From a checkpoint of a small transformer trained on Wikipedia.
Architecture: learned positions, biases on query, key and value, tied embeddings.
Training: a variant of Muon for these matrices, 102M tokens, 6226 steps.
Each number is 128 + 24 x the weight over the matrix's rms, rounded and kept within 0 to 255. Layers, rows and columns count from 0. Numbers have three digits each.

# layer 5 MLP down (transposed), 256x64, rms 0.245, rows 68-174, columns 0-63
130135119138128127133103125100098154058109141144121141162130055125150141090107149125140163136120111099154121123124100153121108159154120134116137150184181110116104100097136140111159162129150171
149151124128138157133113129119106149126145132104128137101147103109104105142155137109121067124121108163126119164101159139118158109150129125109103138144120159123103131119155136179126112135091121
136150091133116085110113143137134128118123111159177192104132124101180168111106145124147140081098110139086115116139118142158129111172118107111101137133127119102130150189163098106106145156109095
143136125140141135151123099117117119126159128216117108124185133172097115123152145144124104161134099082132118139107129094141110128123097113155108111153134168128133105063124126153147098100131117
113171143159154100154153146152110127114125137111145138144107140125126104152147103138112120158113092145113115135096145141156103082138053114122098144107078145114115129139166118158123162128103177
160155144059135170139136119110090181160134124194102088135077138119130091103162142151190095131096112146116131112120157153129123160149124118106122122103110161122098127155145121108108098091176126
104125150116106147149115118175146137123098116096141101157134176088120132145117150124114153156104142107086138157154158109149133101123147136101081161114131121133126109100114155131145108132102158
117098152147109138130131101172131135109153114074103103123106132157126142117086175125109147128141159116133099110113120134120125154127144119143163117109171130145142122147116105165128133116114130
160155143137142090142133125136098107104052174136157126161129148162122175108092131147114135081119154176171125138100132089156156138131135112153094100119150105148120122090121098089152111084123143
089178136067084115141175098122120148106143151139100126129170113198160179092126133089160105050171070157131098158138181131150073154143131137126122097130126074083135138144091168139101142165114102
167130132155155127072154151176147111105106075117137119154119081054167138119135155100122150136055167134145109116125100123152123136156132114158161134106141119181132111091121093100132110157157140
076125154096080119116142118124140156134110097148205101123096186128163125129118155154138159137115099146102126097155090135125157158075126131112103170116126104108131095134136139134124146146123151
108128143135165110123119112143097091145127125107146120089105113139142104132140118130099160170129137097105167123153142172107126125112130150146141115148143160094113084146126110144137115115148129
103169117150122122114141136107123117113147115123123160121127143166132147091133144079147111133137134108150085121132065119162100147141123132162169163170116170131115141067131113127114118111149114
125111130078095135149126146124126176145148173132148103144156112098080121141143091137143106085102098157127157150113126155104160117109159146113142158095110120124156142200124108136143120104071093
145112103056095118119065068126133152127119168131110121146148125116167100147122171154081153157127061111134166127118129112120133158163133114107102143128102086129166151180121197094183130138122173
133100100126098131140104125122149144135179170126100146113135108132126118125085155108164132159091120107124100104115096123136138132145124108150098135100145093143134113129118190142148138165134168
132110145097107124125145073140115121171111161074103139161120154111143114122147156154086125136147108090118131108168153121133114145125115127134146098146133124130127134152097149126156146147150095
121193100175166122132126174126131129125133099174126168136118135133141138132124115148139164136134106114113105098137102074119121117126130113127174107133101148140147106117094104126144133108136107
129121180123082127115099124129097127142079124126108161097145123160117115117128100158145168113136116088112130149152102146160095172130096115157130142116162166138149136141084130127139186054161097
115105095141152170123163116103116085134118137138155159136114115095149112125105119130124141114154128129104138147136101109126111148161115098110149120126138097108106119104158133121170133143178154
142117117181194098134119163103113118122154099134124110094140144156175134104112140127115141105103100117144109142146126155133139136121124109113108095097104130172087147081155156130162159126094146
097150127073142075132120108147127135129169144120106099146140103088115136105155107139141172137148140121137142105128148127121119150141095109110141118110117108143115104168116165161158136164131108
119135144119125131125106133111144128110139120121128134181132132100150120127134129121168111113124128144148132120146169114153128129128115124116079138105125140139118127163088116135150146123115124
191083062113121126112111131137136167151153122126149104129120136120129124129140134097111137137087100111161108101134142112166171179115123124173163098147123053094140082156167124125105091175128149
122121165128142110176134102124124134155083155142097069114178160164142110098136115152096126165111108162121134129147105094152092110136144113133126127136116129146132098124097119098108132137149147
150138174154127098135126081123175101141126131133116150082175155152132122079176126128094115106144136093179098127146119132162146129101131056163171097102171172082130133124142078071074160096129169
165114145174162179156140163102118133122071104143075133103109161124117094100189138123109070165094127109128149154159117127134115110081120151144159148146101173088091182127124097131086100137127176
125145148129154107119134152121136161100150114160113116131097099137108094129111120127143140130135089150135106115133129171105171140155105102149119125109165166135092131092110137101135128133163093
133137128141135148134127137109106146137115184147128118115170095124156165115134117093130115134152079105111140079120097105125175090145086129170113156142135130130096124152138145134149090137110152
110123107111100102126131161111105127122135191122157147137114104122135113179135144105120146125119140138134124126144155096118181152152111091104130099127111159108117120153137104140132153116108128
139135182126142127142091117144125120130138098109163155124119155130093145155140143116108122128111108136127148130130157128120127084159128154084098134125125125136153142139154099116160108114102080
155119121172070142083102116155135072108108140167092139152109141151143113157127125164099156113127120106101170123144059140117163116170103122171145122106140128111132134129165053163133119119137129
067147112125097141124165166087175092102096170065145149098117128150121106126142117117098169126134153139123101138128160135119131165099136128130149130152145151111129138121131128142111070128178139
137132109123133109114104113140137126141140125070142085142118136159106090120116177113173112102119186186164108167116182154146115177146111109106127098056132130126148101114118133102117156168113129
171139138145150057126107131129137094121143092114110179097139151099101146132063146140096147170120152115138139154116112142104149124088121156145175193158140093117109124134131130106155145069069147
139131105152109167132114092134123167117126150121116125141136106126150126132154136145124106150146115133120101128124168112102094120129146170080117112099110117177139105105085158152102139155108183
144114128187087127125095089137159123167132168149116147158114112100131128143115085134121145097115128139080163134138105164088099177106144136128125127163131137121150135111138114088130150112118111
135135113151156130131153095167169091105092090132146124142132164135130156109173102129082113130123139103089107175071119174132130124158080119117129122164139152095157138131126120162116148086122108
132114133082113117149109096149073094099153163157129177119154199121131109169139112144084123113145139151127112148147155116129189102085132145092157131131137121141124139092129155121103110098116102
141139113128117144124146090130121147130103120146123108147132150117135111141165135100104080114113125099097119139149133106085165126136166172114091124091155142146138109109162150126144102136178142
147141083190144111116120140159138084124095109114182118169053162151091174096156114143088104088082136122192113097101149142112178150157107133132127134154129105142110120121093118103148175123181113
123128099117179121123159141133094105131115145110144123122103103134100115118074154117113113137138127129144127183148146131089139151121181129145113145112149119143090166142115126131154127091149123
093142102107134105147120102142156108150092114165112121089082114106113174120198120108170087129139161147136165131146092104194098113119145147141150172170105094101119100134156093103168139145136130
115135143095110159131130149145105156100153142148080150163085091113129128115116140102139095115187135178136133111139152097170119112175112104131130119128148167122092144124097122115148153140076091
135105104111111137184163143154151118113133143087103079142100092142104111129103130112098119132107093142156131093084114142115111145130144135178150144161143147155177062137121153136091200161086149
106111128138175126114142125163135160139125063129136122128123174116135126113098127140104128148133152139113088103122155130139111126138122149125126138119132168133124147121111097111104142119142121
172128079209150176146163142094109150187113125093123139093135151126141179088100168094111127128123113116124159120089125098104101120094149121158154130081135108165092139112143137135118080101107205
128172124114091117146121156168142160134086180129087093126107171117116127163182149107146059107106121142117109116102088086138125080133176117110096089128124135146146142119125177104175155107164134
137125146116141158114100131117112121137137082143097093108122072137130130109100155135123113142124070120162099134132149161108119147145175179155147108103151076164132128159113139143124151115161103
104147144123081145170168150108117151147144119142115139139128123093113142090127121143143133172117130109155148109072083141081109109138107105148141183121127097174138124115106127093119163152131123
175105139102101178148122154137101064133060127117117148161118192133172167098137151165153125157067172139086149112088134106116142107148140139179109103122158142128060171080107106146127114137119088
136140117146173117096140146183168116147128106137106119156133129122110153109109110075091118116120130146105096089106152150134131109124131175135141120134127159132177142152117088094140126118143081
129136136139173154089136054136104125136121097086138122175169175153123083134187167121098138109117142145126085149112159104157146110146133129150162142116124115164099120119092080092142076115164118
124119160121131148131111125165105141132135138125147102134121109111079112142107134138110142131166121122150123153137115136121128099137132126141107131095154119136169136124145138120149102118090139
128128128128128128128128127128127128128128128129128129128128128127128128128128128128128127128128128128128129127128128128127129128128128128128128128128128128128128128128128128128128128128129128
162164121107151140126130146154092120095114104112115154133133115128143140116152131111128110105120161135155189149132115099115146149133118117090117132126079145092100138154150117141152099185107091
137118125140152157108160103105090117114201125198157117078136066159114133139112101118088122111113097104148116124118172132125094146130145119150112162084091138210095173123153147091107143151104162
098109135115105140121159120175134136130140138152113150142128128141139104100129071111145161130138162127103112077124111135128121114167128163123108136106113151125179108132143149115142118130141105
150139167133126096152082085130131143133110155152046096167144146124118109163133122154169157128127150176112159136117121158118158166067097119138087129119152156095108133148083138121117099097126098
096093116152123130153115110119104125101122132140184136149150087147149095082128110160113146128155098116134137097159148114125130124100175116087113084145155103132148136119098159126169167154150114
126163119143158133148132121058120142103165164093139154138118086102140147105155147112144113078109148172149118126126113102161055131109170110118138145154140122114097157128123159128102095136137150
114127161127086150128140134104136117096129132109156130197128139136109128130091122135080080137161149117185124115089115168143150113131074169146136136151092116137130106126134148113079121140134144
137135077127135209155117075113085163125067141090115138121182095143132187143124145167116153138077130139165168127076165093118047144156171125102155120102131066164061147141092156137105135093135172
079112145089124113152154111142128134128134142144130164141105100124171131169167074130129102103133118176107102112147120113155122136162091085069136114137146150080187118136143132128114146137103130
134132155130129154135136131129119131106137126103140143159116147104135115114090115119124128129143154124153131125133132106143124102133125134127098150108127139141149124119124113140155140116123116
101135155131161090143098125129134113137127118111149108082130155147121094166108138108162137154176174109067145156133107146107105148134118151114103116153115105129143133138123098125126149127104149
111167108131144138134112130088120145155099144134133125089141182178135132142168154124133097105161125141119109136138161113128121118082142100091119136121133123143120143101121129114155112098138134
101081135175094126119090142121129083118144118142108131194105153166172102160150117100120164128128106128112115132144110127108128112148118131146146066147157141163167150134111081127081140144146098
152176108121123141136121137135141117128126107123159151083140142120147126175112134161120122114150102117073122138119148149145157124147098123089109142121115150127108118123136139119115121143095108
116159132114121142121120113108118149155061094129142157113158109129154148125142137156108148193094108149151129155087127159077150114120163121080161106088149130153101146120134136112146095121133100
141113129123133159076123063136152138118149153158120160119123127124166082139105120153111121096166130111149097092149134124116125126125130185139140107152129152113110110124124106115109119126198134
158144117126125147087111113178118141145151135124090114118150076123134140130144117126121149071113127147086109121126138149145140135114132115121154102144110178109110141153109125172112107120149145
146140129121137160131143138147144111134166095145168116132148125109135149088140118149136104114144112148117116125138150141152124116084116104115120126143141113097162130142177113096158063097149048
110157110119121136149147145106088141149149138111111107101143122136119092138137145136115115161118122126112139145095107144153174173130121128144154116138148170163143105116141124140129111053107044
109089134152107148126091112087137142139120130118131155141134141128124126131101156170088129166139148175142145156107120101110122095096104166163090160136164131112180118129113097105073152087112148
143115115124156101092112103114109123121123083169141112134127144152114164144121104167108137164119165104147178102103113120113171079108137155116115130162108129141100117090129159143103130162132153
157085142110149136157148152158082115115128102092152141116111136094095111112128165139103138134122135128113152099132188150142178152109146127075115118119147155153108124129117131140124098100139095
097117136160160105125115148156129156130103089157160145142130172127165134105104120150125095145157133124149115120098141105136117153132119130111077163136156143090111168094113141071139140069135117
135109104135188137117192141113127113136098154136106137119180136142140149131122120124119073107116127148130109150139086124103188108130156084108126118153162089149149170054136115107100102156142105
146108114123172153085157132162126139121162153110134134144110125126104140130138152109096081089111122122137122086115151146165093144117128127168162120167163067185115127143104124076118106100135144
114156172079109143160129138122113127123084146123112124110155150123107130121133129143142152154150119160106123122103133107125094085120100147127132121145166150118127137137097119139147133115136120
127125085121116124140157149093106131125118132148097127167125134168125144098131133156146135156155131154115139124110086114120161185093109081168163122099150135127136126127112137128118152101105070
176102187133123105150099063137129110145126100133104104181154105120123087105122118133118126128123096121152131130148195118130122145147131137103091176119128130134101167116123130118145103132098173
117092118166114086171159107104167106150129143143137148124125130116119130154134155136129078124124125120127170101132150103085133104135090104158169114171098072191141096143122140173144109110104132
119149145113128116115131128164095112096098152116139054145116155174091132156099124154142161153173166157105146136132110111193112167119146117141053126087184147094161113067105112137120118110132102
095117143105114140123148124104112159126154137128130110134143137086138136119119113140146119142137169123136130096089122115165139119110103146096146162109128145151122107136125111139128134139143132
129134123152170126137099155144136154136152071133117115079109136121127125142112147141121137148123113135092140124117146150098124127177127173104083112116116155174113117103122113148113141122142106
130111183125130129154111095129097100157151123122147141144106134095166121136101129109138152124125127108149132108157143135083110123123125139111131161115091144113143143132138129168143123118122115
163128125158193106127123100153124078127103103143121151121163162112113097152134114106131101158135127076135103120141123143127151141146155097174102135114119132126101123185144105091124133099137150
169130117151146108129128176076104145135142155083162140080131134144114125132115137091119097173089112120185103077153139170120132089075143130150169134115107093188088125105083122157130126139141165
117170109094086181127132136156113171122144173137094134161152116149063133114113128122131116146163105121156110118151161093154105115115081134152172114076151089121124106115138143125140130136112119
129155135123124148123125128135149143128138096131100127135149156147148121097123135118128167154124140066153103105111127126172153130147096132156090121088121169139124118121106109121116108150104122
133123173106147127128066114151101103147142126099130105125136150143103132158140116132093174150144121125144136112113134134119113103131123122137128173126132128153135118133114124136140051123149147
152115144141176103112053103127136140117109126127156132140157185151131114112171110124106111125139143149166154142116135145139125132115140131138060152132088096120135143100143112148089146118089122
127101083167104065139166147131158108101119135116094129126127104133169101127151089174095169127116115148108124097153164120093115148120103116099167120117141139136133145089188150137158112116170120
098089145095141105110118119162119137129132135111125095131124132146141132134136130133120127105109089128117118154152137123110133140171109151130128104117119150167158097109099157141180137135104146
184166079147156123099119129180161125083126100171126121114139111121175156107100150158161115141033127071098121115092176108171091081116111131142107156127112121151144155051137151121136112139162186
165123153136135140129129138130121127151131135123106106128110106135103124152114138144136123180135106101131150159141111094095108109093172138141081122168114138113138115139140164088180095153111118
098145153161131152093164120120098118122159113144156151129122130128137127104141183123119145118148153131141126132131146119142103104118159101092117089082121103181121123088114122141109128144102162
121111148104097142134108141159134157125141144104094121124156162116109116117118115131144072149101110109148142131152090148115143127095157131122131159099153131123094174120182148117137115141106108
110157132101092135116118133118108087106164111138177143143143157144099096128119137148140118125152122096139141133158143139123106121094146133097160181081127168099086115110133164160112128107123150
127099182135120153110099130117109137135056100173169130138083150117161130148143122122129157091125123079099112111170134120157168123157115138137136139096091113135182086192102111139108128117163127
131126131107137165091136135121134121139130139081126132184148144122127120171119139101092139146100118170126112160118113102142134150133163136136149115122093100125090150141100106102117122155145136
152175147132151150123115150132109161155148136121112117110115132142112107127093128101140140122109107144123138093126121139171125116132099125108141122105141105061140124143137114187149102131125128
154054109116122148159151138110153126116121116101156134131109095095138129089087138155128101122149122118157122108103106116126111112133135109140184114149144099162151127174138132174123158103153126
092170148083099093145104120159134161136164186091126072145155115137172103133170097140169140125102106153151102115125121122160106148163116154135150107107116109078132116126132135136121136131078115
# layer 5 MLP up, 256x64, rms 0.2, rows 69-175, columns 0-63
126133103109109113155131102145137116134149159161114130134155171109119129132134136132126111152121142107139147102153102161131114117106141123102116161095135097151141128111101149123083107128187085
140087155102172128098137151126112126135126149096128106210113142145099113148085112145123103113137140100143144153119147123082174174141150103155152113158132161136091145058119171121099090118113129
172131097107104155157149151135150106125150160108161110131142142100141151165135124098103112108115160160099110123115119119137082128088116077135160134126121101149114118159108130139157146085143158
149132116156110098133151134130100159116061116123126133126123105139126116179159113165126114165088123147102153143110150126129114073103094134116146173096082140108113147146147117159177140125058149
116148169129105104088127130096156164176150128111155133129082094131142117123145149093121125125147165146161117143124074132128151115127058150126167131172125182127124128148147101110068150054122153
163105145135123125123126115097126118160160145150130126089141127111123118087128132130088151116140087146119141121149146135136135124126130138143131154126114155168137158113098112108093084144116120
165183102086094133134148139092135155176140128185112142126089116105160112087147124120114161111122138113125131134132132140139121122105107143110146121126120157103122139149108166115124125129166099
120096119121127109154101113168150178109156111141052122140122155137104110088152114122112113118153122109119160106102144157163119090113177151132153103140113138142100165098139121164138112107150138
161085108132135107120105122121126121075125093176112082160104126148085159158125092203107134102119166153091133118108136133122138106153092119160157110118175173182132092116166126130140084111175118
146118131120122156173091145091119112117119097100144144124145220163090163118137130115179105126150088138119117142161085126182074157118134110100148110102119124116105148145129117127088147105112167
163101136149136111100150120124098156124128056139129137137131127108099105172182098123125142085172122141109109145148115157131132145160155090157168128129134172093139117104123071161108144106094158
137118140107086135113121140124188117160087142110116128119171103132119114120127113143101110075118096123120116082114138149154113125131162122147126157150118153164138138181144105123137135121095132
154123116101108126132142141123132132142149154087147114156119134127155124150158113087123178116099088097136162123093094161094151150090078133166113142121129119157134109122153103128125112131108127
107096106146142141129204150129105081166120111132095164085150086110122123162153090126094139125104145095096177163162124189110156135144156130137149105135136159141069108124148087151150129109103097
186090158118082104142149128121134110145148129134085049104121055115097133140099114119188142161145119158088118183132145111133124140114150134151138115132147140132154126121122144117155135092114159
158176153117096169135139145139128086127155104120066147140134103123118187142134110117170140128140111089113104104108089145164110092136137131113141156167128147138156125093088134107104133147103145
126112125171158113194116140129109124107134133136114134071088144131105101102151135122137178134091157106124148118090131120130132133113124131143109145143098117127158133154163112125114148128134145
082107132125137116173138119139136108157118119133158114113144137109131113071072126203133108153142142102100158093157141123169111120108126140152136103125122174164105132113129119142131110133155113
090116153142185088152137139115091100190091076157112136157131130092091097137094126150107091163112115105104141133158154161153110142116178156132157126172082122115134135120093119143124139153110114
096150155132155138158150157106109126140121147115144097132116134142169116125133108145127150095117094104120132080127141113141144111113113139152137138145090187114161111094151123122132118137130107
148155189153093131117186116178182093152114078092120117116183123125119118124142137103162109133145120091122100118108118115137113119134140134112154141127134125101174115119132146155067139097123107
142115114128101119130139115083126134121127124096177126156110148146155164161123088174121140110116121112163091165149167168112109192123132111142131140150137148076117173106137149101110109158070096
150128134150120129123150116139119116141163102153141161105128134138134127116124150122107116153103135120155129125108106145112140145088111120101151149117103123152089158092115116152120132137132114
078150082075133112102118096127150173095125136094104109171113100116103191177137126144149145111113111137146109156141071104111117142095151114130160158136084126133157122119115174127153176150128164
083134172144135130116141163135178169145119132073109074108157129135152113157093124127142142127116159109145075131078126157148132074142125149156121112141107130123144113160111137109133120100125145
122128154171109126106151153142116103137107104167085117095094068143106157104110187153082111149118136120143167116136126105104185140132134153172198140106163164104080114097157141154090133090130114
100095147134190120172131145154144161121143155124117090156092070077112181108178112073138111113089152113138129117123148082147056111092157101114149141178099130101136095165116159161137151131156213
115107126128102116127115146156144175149174148119123107122119086109096104125106107129112113159167104131162115120101121117119133140146154119095178160144122167143099129127097156161135112082116166
125107143148144122175117106143161134127132091162113141122119157120142079116118167166130106145088143124082103120119160163135104139170138120098133104120096140129138080127120133126107139132130163
116112125124140100151133145123139161117119156125122125095099164119143138113130146098139096143078129126134164147132169160113140105085159116152112129119093089129124140123148163140120132134115107
118109101152117127132098098143093116145118149155131113136152127129155120155143111113133115135142120157144127129144140150153124151090142142119146153129127110136098127114127124095114131119131139
148098142159123097134133128135079117145133112140105123128108072106143160152198126100127112088097171158115115121110141114162117109140144135119137119101100133105109155174132188122116147139120182
127115128197148119149114130145124107147141131145148087109140120127112137158132130156115111155135129074106170121132142136149120095099152121100126150121150106109153117101132134106127146084102142
111111136104125122105163155101095147155127061103092106140127059095114096153103104167135155119134139164116135117127078166120136175190117154133154131149115134155148063152165128091114152121129158
155130149163128127146164128144126181127108065122114101071122123131104122160122163149078114132106140071159092144156163102150150143145117136097116170097130142083169171161132117105082130133079158
113131134149143101093138150143148127083135128139161153114136112149120101131129128124173108121133148096115120155121122156128150113131116148180177107100114165114100149115132096139115121078091126
138118133135117146155147145134118190147060115108151134109140155126114148108163155130130074139125138113192086128096144100135127135078177130091115145149125107137071131142116162117114107139128137
095117146144124139137105160114140114126119160129119155151106079117133169126112099128121090119083138105112155133157142127164035112099113113157158144113114144150125137105110126142111153143133174
134129137131131157142139127060150146150104109100113115128147083141089134118127133160110118121119138105114125125143099112087139125136147124164144138140103154155099160113132124142138167130116123
136113153086110154154139149070106149117153155114155109104140092132124108113126135143144135135125182149184143109135121109141108142114055118107158169155133126107121119134118128129151118084118138
098122127078124142164182115113178145170135141098095129157121099084100138147159156132123134118153100093083099139138123080158117134103128143146134133121120107196181113137128113164109134091120130
130161151112097110151096105138146120126121100174125122147147135103116129123163084143175174123096159128110133055131101148132133118174109110106136149145107132083116126153108118154128137128124119
159140175150129085081115157171172126181118119140094064105128114102138138066182146109149128094087133167125141140121102112138076146099138127131135124142131106147153119155164134142114139078133129
127132125126099121097145076131111182173128115152139114141101128127154110098142163147078132096100149105123119139145096144156137135129142154137144105141139109087117122147153118125128136121138167
079178184106140080110149153095117101137161126130148148159124127117083129113121075103156139121119122101152117174146058126137103116093123130116147136184095091143108156167142104110089137111140201
126141088104150104122124121119106103129136106188100126123140127113122132153155111086130153131145129094127129128128132104142098150140165113154138133120130117141136163130107139144131156142123137
159076155108156163172148161126128127133114105123151132118138178112125126133148126175100122177123095105154087145069117119183130098102185135068136131141108152165170122092092141122106104127107118
108152130097128095134123109170126129135112105087115153140107147136158181145103099137119112131087164158136175098041138149134104095135152183132160143129119147168104108089140127099150142105100106
145119104142103119113121137115135102149170098159159144113173094177112173156139160141114088108116110099094107147087124123140126127137142116127162126173134157143179091121122086160155123108108119
089113163136157108144128104116141121129160155149112107149124095129121120169096141131109135150138176142108127071150136127160139147128088133147118142161107152098108092131110133115137077155176127
125132133118118122094179140141142109166097118154129146124126089058105159127102101116143129143108149149106163113129124178152131130120114127192119132179127117163121112109098128111104100126200051
146100150086127074103136120074099084117100123180173122142111140137141149148129135145131148160152163117158123158141100110147132152117114137129087151128117101129088139121122151133078123142142154
146117155157098104161153139124152127133120098136165099140147083149100151175111128191137140123117120120127110077136145108128139149118176165095136126127121139092119077092146108132142122116125109
104158099123160116125140127134099180151107122145111091129140111152121138129141147115134124133109119113160109128150109116151153127136143107125122139125134108144101110125129114112107156135124112
129129128128128128128128129128128129128129129128128128128128128129128129128128128129129128128129128128129128129128128128128128128128129128128129128128128128129128129128128129128128128128128129
139101118146110159099133128148120133140129074149128112128183115116136149121150164160169127173086101122176123152125086123142114103110109098139120125115121127122136108148147130095125166119129143
148133164107120130115139091124141112171084136116095091111128125111106099137139148138109119112116168145074176109114120096132141133132050106182129092153152160110192091148098166129135126134135163
111107153168150149130121156153124167124115094111148089166117140102096158121103152123126120127135147125158134163116131118114112115109134068151123147139129124149098161120127096127114115128110151
140081132126143147161132127096131156180112140095173080149183150083103088148092115115135123150150088079120112152154106136083133127070180127161133158151083179119150144106117107163138116138090136
116078177137122122139096163157109136104128138159127114087121126123112122146196135155139118150124134115113125166148122099130143118101116132157133101148188143068115111099083101134136118134129160
116138138136134125143121146135092114135166123143112084165106169096130127142105139087115152147104128079118164104109117132145107092139164153142142112144152144154108121104154110166111071103136165
167124110140152109123121113130142103138112150177112107075161118131107108118143132119154135104148120110070147181177096155111143148102159119154148075138141128117121166138071095155115133103144123
171093164062059170147165125105051176105083101125151100171173174140109173121128173197119127126106090086200217120060120046104070096118126145147162148109138111176136117121102165123140115097139171
197133070137080110102081124141188102149105106134167133098177174163089113122115153112114099133109144124109126152124139115122158128129135143136126126130129085155126166110122104154085158129125109
134127109161108118132133124124137138127117134113128113127143119111107131138138128110140116120120135126125121142111133136129137122127133140141130120143121155120124152126126128134137145129136109
153113127137150147153103135098109161129071126121132102134117127106116162118137095127143115142110128163168161158133120110164118150131146102161124127166110091112088085125153102095121145120133178
147165119181128137128132152119146111131172088108120144113116110130130141149111139145120123134132129128112107129084112095131089161115092151156154121115103117123096140111155186127138146087149091
089085141123103123143135135122104119118120128149089150100139118144116151122116100150129146151117133156083157136124108142121189122121139107165177150125113104129171161123143111105128155139089120
101088143128154143156130126122100154111143142124140118125104142121138140124117145139131122112125127135195148136137132119136125160142127112102128137155124110125156106063119129138089113130134167
081117115135216091133123135132119115132153128096079093127115101159117159185152102105135102086154140102075143077184154113141143158167095123132116132186085150122141120105121116133136143139142154
156156115126126143125119087085137149150135108151126102133186101119112153178103131169121120089133160106115126107177147122149101138129116128137114094089103183108112100137124115159132102091150152
134174153100117120127142106158142131125134125138184139138134157114124100130114154175119136170085146117137116105092137115140145118128119148073126134117110088131148106160105153109115097136133099
127130111116127121133164116107154132160123155104104136109141110168154120184121107105117124161135108115074148118119115115126129163143123155138158104121126126126109089099131157119161146092123114
127105094136160118133168123152115129116125093094148122137123141165107118127114137139169146147162167086173161111144093133141121176109075116121165136092103078144052132137124130097101113137136164
087143121114130109123142135164165096153153119126121134122137099136121091131130136132151104153130111167092146093110102150128150153120126126117139111110080127126154142131082165126088179157173105
125121113099107131183072165139169135146161113137122088093138209136140093142080130158144074091149139131126118104151134151141109104117113143106114145110130177131111109138159105134137141088108162
141107078126143126113135130104132146151129139130112153145112121152148115161115138158100062137150107126147110107088135093105078145087100120181140116146107146145119123115150145111160152136149182
143145175099134152131118158076158122109124104113122113106162119134125150105182121072133173095094105126125107142143094083135122172094111120093133124131127128126149116130132176167116179105121155
140111128153123117135122126098139137147148117143150147106103152132049125129107107141127118115115151155104136138097130159136091112110101154117112116140104181186077124184143165128158081109138134
168108089123125110108157152137124132179125177134154100144155089151132097100141138088115116115154126128138122143121085125141168122125171134075206128117108134087125141134109172139080127118127154
095167114080139121124117111133131128125097093121122131121114149137168132117138161123135136083096148163122136108076145133141144151116134162110123115119089158140142113146161139117115125145110143
090173166115131130109090085133160119111126120134169122133118179102137160142180100128150125155101129103150085105111098100154123142159125117130119123155081126129136154133132134100120142152094154
151156111099105115160112158154142155108098108114117100103128172130117102114132177103151142140111131127153120129133091135147125110089042127166158120127176154152153091168118123150093143130123120
125110138101114103124155165143148137086152111093160095065154138157115123191135088122146113130167138136124107094116122132157150124120120159134110179152132150132095095184125123127079090151144176
125120118094175084145104162134197071090167123112117100143111176143146113138147136155145113073110157107122144080132153176141083100153099168126167103136136145129139126144149096113135131056169106
132121109112126156141136138095093130110151136132123125119144101133092127127157128143139132121141148108127133147116128144138127135104104159130142097112142127145108143106131131150152154118144135
121103112115134140123152141090122128122149135179118084120146093167115108111159163126137165137139131119105117140109117149128099131099113146118132135126153120142147127160106114114141132073117129
122121144134124130146130154129154145124109128135093131090135167120118140116129096123090142135122149151107104166101118136127130095133150152147113102118130156136123152135128147084108118141134124
182103161151118120149140118152149106131109072160177122108110119113092142153146143157098120069137129108142176132133148100160098163149140114119140143114135147099135134130114069126099104151085167
130168120129162132097159176127136172140116100172108135148093132087068125142101124119137232161084152110104116106128089136158134121130074110184110136159104165136117091126095116130130109132161109
204114138127168094142100098107142080156129125143075126145107117168121111156183143108115123065096138147096114112122141124124121123106146113072121114153109169109128159142136155121131142152132109
110120106155132136122114095156158138125147141135113139117147108120164145155116133149085103071100161110142140124086162123109136109155116114159124126146127138140110131133139156113099144106120139
107165088105107107117121133133151144129132134124118126133161149133143104092130125136111118114117110136126119135124149144159161120100135088150161141125108104131134119146155113147120109138135132
149152159127137112143167130142117071126139116160103130135086099084123129137097126134133152126121137127098175079122106119111119144127118123153164082168106141099115109142151139148130135099121143
119111184134129137144147070123127135146136115129156147135122117103097104130167124165132126136086130106059169161136133103143109143112134145151134120122151182068132102129161112138105136083095122
154127106130152127142137128121107086144119131142143134142110127141130144147148103130116121102139112074183115112150137156139103154106129111129147180105089136136122127130139092105100104155144111
121171089126151092135126137144167171159157145094103056134093162108129168111177129113151155122062128105139115082146113151144112129115172126064092100159135131081140159148144157075129078136174127
114146109109105110159148104147160123105122135131117094136167150124099095128159130136096121114110139131128116112140157136108153116133116099137130124131146142124148151167126114119088122140162128
106129117102102105160084125092159114115167163144143113139114162139120113169123061129120145101146139111122120119120142123128117142109131146173101129172100171142096130156182128082149135107135126
134103119124107121137066121107123113134147145151144132094109148126154132140156114135174123094124138184101139098126151131177115135161069150125123146137103115115170150138104144101106120148133128
082122118093118128118142155140148156140104126127122128146152153125119144147109110188096107125129108145112155154102109132095144109163174114105101146102102203195075118106128153104142136093116143
148109102137088104187133081135177129125125161148065101143126160136079151105129164144094150104118140136115161117150126152119101135129128110177111126137133155106090123110130143138160114148112137
136135113137155093145105145122135111134110136120116150103115109146073149106131105151136164146087132147116125099096084171114124109118082117121146125162148117177115114147101159141152156154105108
124120106130124095107077108113167116127152144118138097124099170149122134151146105124119114129092112121082143158122132142113116117159159139140100177121162176146126125115165152105105127119154120
098186095119128074117110170120169134123123146137122123067100147121167153127166129135100097104114096170143134102130119123108145143108167146148107117147076144149113180109135130113132165152111147
130144097092141110146127084084148104158148142151114187109091131164117142151136153115071131080113133098124129101120130128121154151093122126102152176138087103110139159138113150103145161128164083
095146138109158118118089094089146140136112129111080133111115130134113079096141117159133141121088153104107113136161128172160170126112112103169162136130113100127154111111135136152122169134149136